{
  "n_layer": 8,
  "d_model": 192,
  "n_head": 3,
  "n_kv_head": 1,
  "head_dim": 64,
  "d_mlp": 512,
  "vocab_size": 4959,
  "activation": "swiglu",
  "norm": "rmsnorm",
  "norm_place": "pre",
  "norm_eps": 1e-05,
  "positions": "learned",
  "qk_norm": true,
  "attn_scale": 0.125,
  "bias": "none",
  "tie_embeddings": false,
  "parallel_block": false,
  "init": "normal",
  "init_std_qkv": 0.0549,
  "init_std_o": 0.0,
  "init_std_up": 0.0549,
  "init_std_down": 0.0,
  "optimizer": "soap_variant",
  "lr": 0.00548,
  "beta1": 0.95,
  "beta2": 0.98,
  "weight_decay": 0.055,
  "lr_head": 0.0103,
  "warmup_steps": 33,
  "schedule": "wsd",
  "decay_fraction": 0.561,
  "decay_shape": "linear",
  "final_lr_fraction": 0.1,
  "batch_tokens": 65536,
  "seq_len": 512,
  "doc_mask": false,
  "train_tokens": 208200000,
  "steps": 3177,
  "dataset": "wikipedia_en"
}
Each number is 500 + 40 x the weight over its row's rms, rounded and kept within 0 to 999. Layers, rows and columns count from 0. Numbers have three digits each. The size before them is the row's rms in percent of the matrix's.

# o: layer 2 attention output (transposed), 192x192, rms 0.151, rows 23-63,87-127,151-191, columns 0-63
# v: layer 2 attention value, 64x192, rms 0.132, rows 24-63, columns 0-63
# gate: layer 2 MLP gate, 512x192, rms 0.151, rows 0-12, columns 0-63
# up: layer 2 MLP up, 512x192, rms 0.146, rows 0-11, columns 0-63
# down: layer 2 MLP down (transposed), 512x192, rms 0.135, rows 0-11, columns 0-63
o23 105:557516501524504518562484513581505477457533538474393495522513511473521527467512463471511462458464501466471565524496560578599509496496563466489539491523533511399540518487532453497488507530528519
o87 101:509481529484447454528494480425483539527433547511577551525510527535523558496501516540510497498537526535554606490547498475465525474506513484534442500479453510439467422486524487536477418462500517
o151 102:481519457446510507432559465480471567475474474513556452499502508472500498557455521508530537499434507584496422477495530440473465505463523491461539443463539487586457501547460564512511517485518433
v24 096:558536485472385543498516460429452534446466509482491491463434491508412525531525533510527503504527503514547545482527539466475499495551537488545547437485586486552540573471457515557578489440494460
o24 100:550436510485416488497505561498488533500527455545414456524571538500472507501585486488594545497499492481473532482480513492519494419551491523484431458500417548492545473505490508495457554494549483
o88 108:431555468475485556492454552547521486508586531505534513530525418585606481498524548464506556552494497524437478477537460501546449545434489524510568514515478536461455525565553492530515528597493490
o152 090:466528523553535532432558483519450449464507508549583542527491432481501493489486486537502505485499512518466488525554476477469537439445539480553567569453584480439560464507521549477570462511436497
v25 108:542523481469521527508518544484487528483472498521506458467496496565494513420445512508458480487442510568562535472474565552496462503504477503426447479586558508512538499516481451431474531487470538
o25 103:560569544577572478557477555503546454456526507492480484500413463505400439473462542482573496528545513495437395484482499564497539510512541494520548464501508517520465493540497503521530518535441523
o89 116:432474535464464540499493518462518516506534530511510507530431530472584481552544472545485468484422417433473471536599464460461467475477471530545522537473525414573535520400549565536493486511515514
o153 101:421524475474462498454529441550453518480519505458492513448502467541494514548548440457501547498455514559525545466493426436547468519515512434501484564527468450429513480468499453484482448531556545
v26 100:466515508469461446532511506444481523491528501542513532462499463538480486496449497517528488454546521514511449561541543516497518451504512472611475536523559487439445494477508546506436527484537514
o26 096:513521555497438458520546492453449503495509556554530432499514564508424506442550468485490524462415521495541557464439507496529462576528485457509513477464513573559498533536537493480526497529501536
o90 110:527510547535474554483460437461468501544528505486476490451548474453443501494470469496485519505459510471558496476470501492448510525485491487451448494440460511584468498510498401443432518428499521
o154 092:490503537564531510422483456524525539452493438435486528517492537456560463522524485479534520462561513454451512513609450468496554529417574500436554534506538484468517524419476501477475546572509497
v27 100:438527522488481594519500553519491449481469502564514433517472511478462499475529485519450527439498513518454531504514480490494467483490515538550465504483548476466526524532494534478482474551516505
o27 105:524474497493516481496451491489508492486500488552503542493528488482472488492575476510581473486494450474473503488438444478507521488518502546466459457501387479535512505472520494509533502561522489
o91 090:459523414514464473498486530629541560565496557430458509478532477489486484452476445525459461494510509504500515549572559525468479503457508419479528444532528485449477483451509493546506545406521507
o155 100:521508521472548524492512474431500519480551507447516405505555497545525456472440528456431465465526519449569489511458513501538531574468468486449578559594456489521562416469487480475527466477518483
v28 090:503489576537485447498427477553488472471489520513491472487532591530571512520552510452492503454445435490516574542559541445547599545530540468502411493509501454499514531456455525548468527459522522
o28 092:510439510503448477475428510507552492471485538530547516534536485438470544531510468496549473536475564520448462499556471447494479516461505473418510480555456570485487500560539424504526507506469454
o92 099:524541521502455526479505462461512493577461464482456444492436514511473478542490539516418483464550591492504524500444475556507426479573431552487608527499486502604551488476510530477538550513540473
o156 100:494512468512513454485531467481513478485539503490479495512498459504498438356465527504546521525568477467587464452518536543474476505507540544587487480475525445439477507447517522503426504495440514
v29 093:465492463576539503476547505432528520517498544440532529600528486569459466498513498491560461550496508520467556473511519480517454544435548459445459513544441585437498510489483499476493510424480515
o29 092:477497495544486454579458501516416490479567496533405540456488541469509497594562464542459470441523477538558513528537452515513578431525482535479544523514515536529530420484522505478506453551574468
o93 111:575505519495522501523543483486493531539466479580492484388497529517476521471453511492478584472541552530508502546479504530520541488487448562576488455539535493513489512486475514510505464524461561
o157 095:505532462498505572487461526477521530466409526496524542470526511473508514407500508431596543541462466516472503472475539518497445468550493464545464552511511379462498472581514495471431566505564528
v30 101:541434483533427494510473535509491541491543549527512444548482459502504462498507496517446521434455506457556478498557520441424490543467490456518543443521539543489460471494465526459436533590484510
o30 101:513551499503552512458540530479514507464428487524366534492488471508510472524543478491569518515474528493474517426454494531491454465461524590529480536447491440533477491521555435519501464507480503
o94 103:477528539486506531515473426577517455466457480511537489517527515514512570528485488492492477479490453506524515514440485482551557497532428440478516494518582485473460575542545521527538507433511541
o158 098:502516522433541490470531492463519502541523481504484456451483525457528522468460450542496432481637458494541432484476498442481531461458473525508519521586472506464524460488486499451467546490483504
v31 095:487494522489488506558437548430465522488450493583417499572438483489472443550508568499518462438475444530462516492480481535529537550445565588506518491574502451490518460495441489470470463394423496
o31 088:468457494541465479528431432481523462497488506540540490567528505499520568507506531574539473560572510522504483488539501473521542443506519458494474431522504559548422511527478492450529518522545551
o95 095:523565480497464433414522533552469510446567569465530487481504549547516485492501452431450503517471515479540512540571479563510426533535478478466474529447516550506528576512548492473549609493479495
o159 099:482501583505527602511537436510508516588464496512497432508516495502473555453506472459509550497462511549524436466524499489529523471521455531519498484531453408484532511497469496473392497504465490
v32 093:494489505562547479441416555466536522529455532466522532451508497489466523577533504453479525545532444518541455513513482520481534541576574594459530526502553561503482461546518514453539485470513504
o32 093:560594436410498515503497508448542472458550439490534518485533475471470501538417483475505464458471511489541463516469571448506463473397482495545478530484444478522576503491454466479513503521540574
o96 094:408429485484509570567501542554436563514458506488451492507546497545539467454514570497497497527463507470430538541559456508506487511557476515533448501502519467454492508527475544457447493506497520
o160 107:466456582524460483482549409467486462506597561551549541501514466463502495463474497467475467503479515450516456501544492492517497485505535466466502448496470521574500503503518453573526539446533470
v33 098:478516532485529512499397504522448540468512489519447532497568535473449505500532412469488458475495552460531473494535548452466459535512559495471451494496564574449557502460602443433554510485452494
o33 088:533549563504516531459499499505435536501455481545571539508425504525556463429507481551517538505458482528456573572518466576526500492485457480584513483519466460530458457533493520531474490495527565
o97 112:524436515504511482547535504487509411465516500562506425463531479475409458560424553508555512504520525528494486457502486523510561460544422551490480493466481445554445505500454543560561490459520526
o161 094:509597478516513503458456498512512409583490531499506539544576460514551534518497499441469493491533479501507466455539451551397474498528533529540473529518549528443485503488536497495485501487515490
v34 101:524447498593527566535524495565543483464517505572510609539474596459533559519487512499506463501505547578443494558498492445516511510479599510454548469539434470482452536431476500484513460566487446
o34 092:552477479470512490514427539537446511502538513409479451499526495607500476607543551495508484495465433472476480460562493452479573507524383580447535530523455485559547531452491471464522539497487565
o98 124:479578551410479483432544433449552439540466467457510464437545514548413454439478478478514545500527518483574466470475472559530492542541455507482427473542601475527496455573463499538518499410524505
o162 084:461530563524517461483491485518463517425428469500533526506463525434481433472484505507466438476506573500529515492473511418499448434544566450444458473493520475461466550523524568522466542536516530
v35 094:587519534445477521473506567460499499509514495447536449573503499479493532471503472525503491458478553554465437469497535436519455475421496491495504473504530557579496510566438518494431446536496433
o35 101:462475563444502437427533473477558493474554443483497524449526559501464501533538525465527458464433497441464442447504419555480539475517512490545396491540456474517469518534431529470534572442500488
o99 121:425542436461485557552518432486531446495462563518514541544516498518533507464433466542478398520577515456600533560481502510468492475534479526513543479523496470441504467463529457530509518492501528
o163 085:534529459506572526497491505559413499536439487518514486493477446536541514541514552493477520481439533477509490473524562546519475517497462529472526559475540573468508411524557521495549451541437503
v36 102:478465439469530505473482522439469532491523436514465530561589448601462468457501529466481488514491483474525548502523458565476473544511458549585555530471471532446435474578483553533536450561520536
o36 095:484488489479494520542580504478547479481568559535535525471429482446438489579445507546475421458485535482499537545506613495503514556542419479465531550478522477488511545437566432520517568495471548
o100 104:488495533538522523460481460507498561491472523550487461447508550492581621481546464541564511507517480490504496472537489425551495461470580497501512487549492539441512524493540468506515457498513493
o164 097:489486528502467485513502491478482509527548360598545479527569489533581467455526472524518507561514522547438451531535403560493401498472506486522467504554488476519465452489481479463490467446540493
v37 101:527522493567504495496425551551465451457467442510437570512513490575431520481441497523484492500549497489498546465494498530524509460471519474456452494496536599434540488533454519500423501405518425
o37 094:485479536522472540461560508454485548551506502432418488504474542449483506543592471577492501495490445566470558454497516448466568492546513484451521474516501416574541536498444541478528479516515505
o101 103:440463527559503549613528478471532502506478512519497479510473541398473506525556451502510492521466516467470449493528498457509485544488529460512550570483469474475493516465534528522525468532439542
o165 104:533546568481578500482434506505508519457469525448561566558476436489555532513477511492543523438486511404529530482488490512511508551560507528493513530442557496514479499468469512472472498500525464
v38 103:526476460479485530533503529475481533557519584545532503515463479499533493427452599551566534567455463491522462603523476549518516491509534470434497452577490543468574496471508546488492503482444458
o38 104:499500465452553444477539481450471495467550480500558461434552474494472559493542476462449512538508546497520573506411422559450460502450569510510541457408497490472452484546525519514457534608535439
o102 106:454525535543449472553541551563521536455451510440470519485534520484493444554493456484487527443479461481530487431497521509566536476567455456530489512511513495468498445463520458544491432452458505
o166 093:507505612470482573502472528554489470481475499543498518532485566530478457479533536520534513474582446515477461506551543477538457440579533471530470500558526452472523508434469564413571497447467517
v39 106:517517520476500545551497534536501506541551496486422507595470524585500533538472551501432437502549495463509496530444548475535497551506453512497490465408523456504492541506519541493502524495578421
o39 097:471428540520496455478473523521467464527508505571517574529535424494497470438488481470482449491458483576522463451525529503446549531515525442522488506575466507534446575473470474571518529447448569
o103 098:559478453470494466526470535480549506487463550525577490404512512434455460534479451487486555488475506568474532532503476538523502504529507508484504498516465574493586486518470461453485481523538539
o167 108:519568423462520519543515450517521492493506496465505473468472558468524521519564536527541506533532441421523513495482477525438496482469487548455469549495556444498557453457503502541518568493540430
v40 098:584486526464515535498511491494563468449520498456536478513557491456591575432491530538523508503469524545465486551458555563503541470527564517464461498509486588479471476553484529530513429448514456
o40 085:469489496502535535432522444520492502522468555482490421492493488541443480549483517522467489468494516446562517413449503523509436455601483517476475460497463395569566546494498546465466499485523449
o104 112:466547525594484495535550540526466495524489465488480530407458562462510442539531511490527516474501512457563428511553451543512475508528490577522523556573531435501502490397539519521504526539508584
o168 091:433533506510523533546516501454500541510525437531494571436493479507480441469563474544505456526461484502463478450592542513481493489421500500514498565482542539458460536414523502484556528545584544
v41 107:481580465474539470496507462475494453526440602508442485595482539522497476489504502451525454494546406545483460485481527501477491387499455473429566493511431471500459516444654494506549480507545485
o41 097:481494464468546549512545500499502538438537507436486546462447499507414513492494500528600590525517545453527417466478461473505491473507520550549433484509515475549550500561470505455565572485432463
o105 110:509510492534456478483448494449509492506549431561589464432572505479522495448528507487467554453516511579449586554476491498515535568492554506536458493447498510470549509517404492518455484562508486
o169 098:515497510443460477436446431511517599546469438466450507446463481524597448525527434444456486535548512523473560522496498570445473505512469444520564537492484548470456508511521469446444457540576493
v42 101:528410513591563421510540510491460440420553519399520493559521429536533476507528428456490518464532499523555514463515497501548471490441536487534569548486462434503487534512518491503575443480555482
o42 091:527507480484560529411514481523561619502526561486546506459496538536427528463556499487476509488533477482520515466504512532484502478479473506447564438519460524479533502500517513501485531471584423
o106 092:504521436448498504555513462505478485468538469608487493579508479514466545509427492586546572532518538531452470582464438503485512543500535404566447467466530577481487526535498517520459545453432525
o170 102:463496499522458464502452533468412454538478466473497466573534491481532505450479527525555409539440455432444512516492504575497495478560484515523467466565482462520436503493481456450551507624363470
v43 107:466558500526459419481509489532550522570554444543508516516524545509480498481467530516502356527549524517503436484490616527467488439536529469516539467507511445496540501435517486496479405596508519
o43 095:462468516488486506508556548531526466539524452491499511472466489559486455514545438569544560487493459444484488526538419475485513438513472545533495533494477504457431495494522541478487447505441509
o107 110:473476552481450558487516466437431476479516506494485418481475512468464488542600582443485542475418474412505508473472481494469458517465487469455445535556476543500492569483481447486501537475516531
o171 107:499476437508602514521497484464459508470462518469497588521505451461486503515452546452500478423527535545502459446514606474482543472515488489495477515473463455532500503512432488481506502467515478
v44 097:612543507558496457482515536581496480532498479545521489494485518498427585496529467504545574433509468482397502435452517480523483543462528473491539468541484474352454474545475487427517561488449451
o44 095:506500491550527485542536512467436547469550499499524532432413502469504486490482439429486468572433476532484594575488541488451534518523483458468521549515542472510564491491503462506492500524514500
o108 109:461479462494480564495444412504459512432470572453483521541536526488584473478492503476528379513491472473594494434539474497488521443545448482466453544519546457586523523560550532539491511486524572
o172 089:486553516467427462487490499557545456539500473496536444539523476540512521539491554556441568418562480484574406505542501537470504479474519506499547534542473514475546522485477498475467540529568550
v45 097:466457606490553511497476473511475482532475433519593449495503604468454509455537490472481454584520504556527523527465452468482386492475536475544509584449552492508464489517451483493470492477502482
o45 101:532485455509465563435473494485520517542461521527449505556608529476488531483565515479493532502477460489514487519557522503532490548475477516479495429517492430465545512555454598575532441495546443
o109 104:512533478523481476608472515505478473447448546476490439468466506528436508483479492486540470454489508481509491478515481515487631509559518498449499472575490514503547479461567444467492546491490605
o173 104:480468488490461474464471536595455490601518494438535528483448468490553446424480479468522419530531514561437538430419478479420455501523522512564523537493473514518424477451547468476446534454438493
v46 104:541592508506515577597519545458469393473450465475413564496472501539465529533515465527522503457530507482493490498497504471500560451506516486557499602475454447560475436478456431466567490489499562
o46 102:430398546573457511481523523558578506549465414536509457495506471455572531469556535444554521530520529581505514533488503484468434520565506493508513509561516573433512474501498579517487496456504441
o110 100:445513515475505450486505453474425531529377503548520463498545568456542530466450506542433423523511505481587480511528530467549511570498472476471484454533561479501601497486558449543445434506531525
o174 109:534612506453489524538573505475542552505552509476492475516452468576455501512473508504440493504502459438488484524467572522506532515450468514500501511491551431503508530514506440507521559555497493
v47 105:490525481486456469495487469485470552445507495547436489521499434503480479506409476466485466516512449453540463496454510483449547554523443502491518503540512489491552452553540544441467568430522535
o47 096:534523516569514440510521487445457466500528506480619469474503500522511470478541515536478575530530501535497526494528515483515471500549513460482537526466606406452450520467472519465500462601461535
o111 104:552545439476436532472452565532532547554556452482548599490497550525536564536622524449531557522474547510487518528542561522527594417460508469545532505497470513505499556500451450461491450514492429
o175 104:472535465424536556526513505561485524463505525484450417457511455493507488462484489549480436498568508531470517472493480496461438516433485616544438472513427536471516491501549478517481522516456508
v48 102:492502489466536474557501550569506521450383509490552537498587510576495537492439450535493472478507446602525438569518498486551509515500504481543542489489447540492499487515489497492534486560506489
o48 097:519491539510431442521457501479458471446556507502534507472536549397538394503487566514475475520474557459447551542489554522484517489475490558490549521482555507511531568419492524528490502515524521
o112 106:510523482530478575484451477459520477570481485419479477592409448522413519465500482499490567517465480506536487464457486472454468544509528496502457496447530455525468515495512459521477473479480504
o176 100:523486496462519528491533553452477525500500497483442479470497496578537499536483468453538437434552457496467559464520521510532472531530505499507492466515544426515486432491502468460443535478545507
v49 101:448476428421476489503489500428571457495530529481515458545553556513499550428512472436494456476478418541546540558462547498501540499513515483510498493516493563456494594472505493508467489407506560
o49 088:497549541551469530481499517585531554505491480519517574436516435516435461601495511530485567499448480483471505515445514485516470458564440521576529531495488431523444512518519520522511488523450485
o113 115:468579581527499463525510520463408539526463482499395516496443512598464458463528495548498530478506600540531478482484553477526508545394512482500483516436503572477466471525497471443470447560543533
o177 091:518548464537495489499440480525482483460487507509541453498528512463508480416496554435559413518482482483549481523522501583435448513495515548470496499459553479496551419481516577512463548471483541
v50 102:506422518510514504564456486614511486498409472534531469499485464498542530454446469477463568467454508481475501504422488509502457487495539562469446511528522455512483472470507502608499470545453557
o50 088:460516477442540574444499491495572479479560508508452547476519493478466426528442443512402487463570520465538494498516551457485481480517521507502480510473441527453564500467503522504496549472582437
o114 113:486515570535507491448477394581535522464518512450520522525543499468422450502489494544512478516414508469569500513505463552469503489513459481468462544493512480547440493522461495438584523417489520
o178 097:536535475510456499526461548522511554538447483453509496487590513507522524506571503533532456533418521485516557445519529511536498470497439461506442501432537490483444484468495455534386506546482562
v51 100:479518507446533413517514484516482470527497484478458439479502531498525504503445415434561554458573433486504441558550495491577516478483481553501448503549552444474546513452459547486526532528567490
o51 103:475526497535440554463498482512450548449560500550487472507549439524464502552517442545411534494520495498531541520438503515570535513515490490496493485434532453500487433437551403547504411509541496
o115 109:515478501477469524408473455458510492553570504524513527552512482422520494478511533481469459523430478478501589498524510459419453481426557496524610458466435540531478547552495525482494516541419444
o179 093:513455500504556519552487540491471513488452425440524525479462522528507460497461518455588463523508530471480453546514458476512542492527492470447532577527484565519513481545419609424557542485497511
v52 105:555527465502468469500530536559473478507519493435494472474510523441385494501532415445517540513443496488504551505477424531508493480535491457530483475478425553532437497475407566509500571513481508
o52 098:486538500472519415513498534481538412529514484506506513570415441498531478531508555600519446489551512524459524539467526540529444420501475524510482540561493477425469538488469418501443493452473499
o116 107:466445519524506592485462432553492538527389548484472505469474484543571561496492562481446469471488551426525505528513533411527505556496435546471482477474551537545499449575516482486540463496489465
o180 105:508502511486461532505462459500508492475482536534509538529515527465533485428533427475537509518501445497513478506477513508441531500466582474506564562468476492491484422467551473571488485618516528
v53 098:481465510503467513505450534506529463492479494430549457449528514524560544524546497430479497560463490491512477459519533494519518483504443459459483527439560499384436551505514483520450496486484524
o53 089:476542480553486408433506513501497481421446454542539562513504529457464524425447474480548439479526570509541516582468557460534528578523492463481472563475474488542469481480491478519493539498473460
o117 111:517482511485475507492511479466531542536525466558431476502442483488513451498466512517529583443452503514546435500470428493478457521470559493536517468594562466541538436519517595464532457482594576
o181 102:509520502528515543511516530588517495524478599452427549506480470497520441491507517503503519502439461505536516519459506522522515483494564527464555476454478581447461468511487416555536460466512464
v54 100:508514480554480468528511480456483438468466498499504540573501554516494628481455458504430495536531495504528476503483531506534442550534500515495492492560450564487498535522504506431559518501470492
o54 099:510517509460514537496503525493449538456549521482547499430551418476496472518515499553499562563468491524440514536496453559511518447446501495497476467489487505469418476509544492560406488495532580
o118 094:468504491519465515450496494454537488508506479487520543431467489559547441513571481435515544465486478498466545507573409457531486476486532493532513579484488437571577474489494538524579511582530458
o182 101:551565542487499487489529496450508467530504434569470442521540551485509464479475511503453460479472508438521499494426557482455516529501461499471513539499566469484542533515465487438442470503522526
v55 097:497512503542494475526448591463588492504520475499448566480575519517446525514482457555502508468508481456478501506454558470499448502495594458497515556525478487455535543577470466510530528508503401
o55 090:505426488509520495448485492517502501459546479555496533501494448548470519475480530441483529538593480553502508488583469527466468535497489446474461488507526459543443453413444493500482456483478465
o119 115:473512570444448492497494348488458413508461538548593399507441445502473458492506552514470546506444502467493470487441473475521579538533456507500488527485449481540521452510471451509558501538558577
o183 097:517454452490470513453480535411474438587555433552514452538548578466479496548557547522489467484428507510561490525475420476435506519493494541521551480497465578526499495555506571457511483481542513
v56 100:467501530491470494472500497508471518487506565499490467547549471555574505470463470558479469449443423435528483497532478466509439466557565520498499463511442459468522567529536530455582585498463473
o56 094:501496561520427490457578545488572463496464463548556452509449539541507579513490542486540505524481525497530461460499519425513555472557463495475407539467495478563526509495456510533423552509537517
o120 096:490431512536534480500517494406438524502466493451457527446486442487406491512512494439453499475472480554544516467460484580462497530483470484545439461482515567505499521473444549517446439448522513
o184 101:529524432421560502552388460558453495467531478500565541495509523482514409492520494563506525544556468515496552582503459539458492502488511532474507500576515524525514426592529493442541483490439565
v57 106:492456460588521477482534508471522522579466431514594508450524574564484447488589419518525458496562500564474481508493511484551521419469408527532523475431530562495549469519460470507441461454467462
o57 104:511519525472594538488491506502513538515494471554550393534477494450495561497477463552492569471538468578532571534473461596444486520570490556555477491526472540468483530512477512536510464527528482
o121 104:478479510500438486553492515453465490499463532419505470483492553504531530495563553457443455510476480381485478478445507472508513510461576488486588459509530532429524496469539496462512500520440521
o185 094:417485453531438480519497434474503459510511535518520622524550493541544510603439495462485454541506564522515560512497457464522506477509511457488425472450494464516465419469542486511425490467592523
v58 100:522517565498443484531508540477489446440555454508459517486549467465502520459504502472512476454480499504513538507425444505550514521553490449492475497461564490516479490524531543509524471579485602
o58 088:490516419501534580544554441563430490483495512452533495496490500508464477509420516525478560590512560509536508514505506506468489505549488605488535540460529483457493505440532455482514472551531517
o122 104:498511488494547477486510516512608536524391453478515523476500487445578442455531488574484536458528496411465492514535526496463473483443493506433507516535459488485503530488456525595536480450474429
o186 098:502510521517420484480452490433495525512518495516439506461519532520468507463508495496544552458533482555476456492553436478518500481444420540493481506488526449531494420567484496482466531455445456
v59 092:544500445577464525490516542501457423504525476524540517540450503502460536441491473472514512405543508496483532544435498556497503466535515569428466449432450553461466458525480592500550504523513489
o59 092:538543493506495490492528449523458555436494508469489478483438500564484441493440457531440480453521479511512512471527489456602497550483487445508498465536538507528440483477463463457501465458420526
o123 099:505591515480450512495426463522521558571490509456553546508572540462563478453511508522487486485487499452523449513556522421481471462451498494446475522510561439441578484414541462538550481505514487
o187 096:422475488438512541433515515473510526559482449492528486543541489440477545520492501445598597557489509502472535491457507567500515517579589490578529494527463500422492467540528496524520518513519492
v60 104:549458478511532602544462489478530519552520551424524463526598453535515469541482483526437531483532466493500488511490531518497548500530512466545522479490516451553508552542419488533531517493474531
o60 092:497446544490476487492479419491501512454470515573511541534508532478555467537460449523494442522477444450502549475421510511442509483475540518516549527417516568482545510515429547430479546493587507
o124 108:470455508507452495488483552474478475504487490545502523452460458564510465544541549529501506452452517506497480445544491478477477517491494594521470539461438518456510418492515473515486448505469515
o188 093:515553516463499518486473510433500544512537507524480422438521464489452464494557488487448567500498485544515461444485537444505583493445471447507477467484465502479487532536530467496559491549471559
v61 104:552515584545484550507483507514504529484465508488454491508467553596540520476455532514482515489473522508447459522588542501426447526470485464499496485479555431493441506515518497480545518414539541
o61 089:501487523493500490478465527543496436508523516446544547473477459506499499509480475461499499470484433462503481506458510538497547445535506574556567444487459554506543526503410461489561528449416513
o125 121:443447424475522481514521578469492440504522446560519500499513480424516440564514491559506511512558497548485559476395408509451460447509508455453491463579508553536518571509548521536483514495446425
o189 093:520529484470432495463525452544497594529467436575508377548530507479411387492507526523494487448427489498453531537525540586524445511457499483503555576470463437450447496512515565510373494579538505
v62 092:480401446495496456511499489416547457541484429478489541542506446537470412573535521570552482537480496559569506540524480508435557501555519559492572518502512437437545508444519473505478514487462512
o62 101:494535497527503588505517468492455476466551456478528494531537483517502529427434533426537424555482612500437543417489457425557514502516534517559482431503496531532491494547532451507516494498492500
o126 100:517490529549468533538469538491495540482553547451487460490512499558488528547450482469546559478553518510512461535478460480617413497437482470487464508512490554496484490514578566475519521526488428
o190 092:503457480412464456523535499463461542488511513432459562563516548500453531526497485549477463428568441513502478523546470502475495504529441508493509545452497488488500494502485531489471499455508511
v63 106:563449499499516443538567475533471443560439504548472463481465523502494510538502429520462572437509474451495535411495517573463504494488621527476451451549445494435461418472510478512489503473462473
o63 091:438469539482471560464540485520480612487511512490648474442508505509487549486495469528510520567455519503513509566481452470541458567493553559569505493398620533470447484546470503408475509527513518
o127 101:522535520469495529444464545493547465459524490487415517472467496489537467472428483483469426536532533573532442516547503539501517495535436534494543546510441486590600525456557474525471471498558505
o191 101:500561505488487466525448447469467478507496471498409532588494499469510482511463469441472476518525452491470526482452517515510486457510479466424481491550426433558550451487579569483483545508484477
gate0 109:514479505498510503518522532494478496557581496504571511479557432546483506487498476469404482433535477509451567474550431512613415473541517523458433403519488468453486514475509471484473504452542531
up0 110:534489481573488443463466509490476494547466474481465556468579503482544502522545449542562476523461481556415544509561498467455545479501583496531432457521492519514485584546466490494491521524468498
down0 100:509441427474506594535507463445523548490597499574473455472560504488456459442475507556466475451484436588570445513527420477554478533513469496572546497391562450496493541475506520464461494540524539
gate1 094:494446487517478442474439491500538461462535485596464495473479491453487508478402548522536508461495536568527527485460508503500521568498459513568512475559486519471481537513553483513502481522531490
up1 087:587506558550471473489490464518533519602459599530486488531536441466440528430492572493576467582482583490497449507516488539413546483456515499509507529459505500437511547513546412500511527524512488
down1 092:557555528492566586549510527538507509564501520449515553526560468453521487531538555483495440595492570486489491481473457567439557515468519472534451485483526508440524488543442481525437461508421483
gate2 096:478452515424485449486562587544472415540427487565438500460399507537516511561551550513507524496544489502488511465478464507512492509484508491479464405555509507447511438445518557449460523423430478
up2 096:531440505482520418513511560466563517461484453542497452497487529488553515497521475538456563541570516490445533409423468531479520463546481530515475418467500478460439528570415440472461466455464472
down2 095:460583509510518500545525493511534533454481491483473505506468556529577469525439468499518588472521473463537547488528493424538524501520482509422445462527501498541522524477430560492468547469481524
gate3 094:564519487484494479422477498568554532441565450524525437456506431509481541495402439472418447495458456455434502547430575538477453478487458516480524492544556518494475529549459522539558535455488476
up3 102:506536533533476535562485491531474537507505526485526468514458470460406495493497434534494553528565488504490454430396459508568508480514510547536498444515462521524505442507516539487512575534517596
down3 098:498530530468512534453529477505525450510492502435475503537492488525557485514479489522518381530505523493448477516518615506457454501529500504437534555517503460537505506466441466506517488508510402
gate4 098:526547484520502526423537488455455490534515445461449466455529554576424475478514497468468536490555554594540520537472541503492527528611500510537543555513481542459552478591419487503485467411499474
up4 100:487390524503503535569523440513482482466454533531481394518499468450548533517488569471541555518503465496482401495482472527494514528509448475533492510566539488458551451473515522430515479478457513
down4 096:562530523458483455497533505646525492490522485513462465447519488422486516496460470461549549514526459478474429509442492504521526530434484502510478501537481487491528488474488522522518475548494562
gate5 096:474468468480454479441437522537499427505513519516569513487494534518445569441496502453467599433572499467520533469534435517414436517565495499531436479488490499486504442497502544505489585466470499
up5 106:519453523489619528529495496514495569602535486474488437518551550456558502402462446514557438558483516516523489528495587498567506502444488515523449511522564517535483571486480545573485498578452518
down5 098:503449530483478513532527446439474587562528455505485512488527508555596481511474545531510447532496383482538552460519512463563430516464498556483473476525522540528427544530551463492518412519521505
gate6 084:444479466479497433484460497468514429461610506523572495529471479485474469508499569480531544563487525519524489492467433547480505539509505505525503538480517526563504528521489499480472547526490540
up6 092:468509515538517491524485478482494553575382441486407535452614511485467514485497494497478510504473451541485548537541527490505512485536507533486494527520514574519434489526496490514483491442507550
down6 097:477427550486440529567481458508535475473497458612528541554499528545490505566399512492533477507486476476478437524506518489574511519488491573500435523533431448470580532477478527486512493502510475
gate7 099:617571517496480421493460484540500549492484487444587510537545463443465434505608461572469521539548463538514535517556524473468475530462452485441518538465510482542527425493491589515505516556475491
up7 103:420520484439484502514495495537454504451539547540501512485568563480472445535464523517513510497487536548579477501474455494532447475448498497530523529487530496507490515497502444557468531412541546
down7 102:447584479486475549510484552462487452473501512453452493484497517542533512498482504456535428524482437496487511431469513422443479488556548467540496532488475490482468499496557562501451486566536525
gate8 103:414487498504474516509528503539597522480516570509528459519543476475486525497442468573517524509444529613468456562529545520498472502545451513570483486565498452547472514515482500503525457457529472
up8 103:551486406489496493520537544502512491524509491503465516496371512508542594524523510538517470441516508546545421504443472491525433443550475517511456519546487502535545540510527482528466512466407482
down8 100:523517544483566560497495411441436568508515446543441432535471449567470507532447565480443526531551579497446456484493479522462540438451497531512528533491496437532571504489476492523435559517468428
gate9 097:459468517429505522495435487445539535544496526481446537494516591448507554507528551535495517521420559460547533502481530487532471523527488471526488491503505474548451571525540470475455492518454524
up9 094:497508525467494474433528468474526530476494565469460577450452512543539503445466461476491541500509446512563499507534501491459484535476524498484468550495461494566496518502508489535471470523525467
down9 101:491514491521522521553515412496528513485484501483586536535540530449444436519471537477544430548463492490514494487511440446505562491481510522466572439441501509551516445526455445492502531445522453
gate10 101:525489510481480543476511558484492454547512532378453557580446475512491571491431525421513469531537530540596428461522493474491414500513511529458487524506491518520495472431544472480485497508468477
up10 105:436538516538500471513471592491496494479492553445489549599458484532492580504493486484461454494472561460532465544528573484484481543442478572474553546507512430503531470465547464440512507534472514
down10 104:572483564428476557502598421422430394504551534455457462529480519474472551443535497475390487526514528562488476442534562479474426490564598473496517510538509594431465534530519477462502476540483530
gate11 102:540490541459544474521539523556469476513548493525452520479485553493550498507478506560500539537584529480505519540539476458545454465511487461482485516542569515484409606405495563536467538474439474
up11 093:600498496445517600466486538453503476525513454459504492483508481534457530502431442570423550503504468546465513531484516481443553465483494579556480505556478507490511568563477562514542478499491469
down11 098:521426528564569545454495482466433486484501443555519498469540476464470504513440496539565494478496476528564466475463502592550480516452478442539530484483516479578502524531485462565554417479558549
gate12 097:520495500471479465486487535456509506444516509509573537541433455475536502599528486578487492495417426508470446478567530527484439502548572480535480520493503499512520539425525545589495525496533542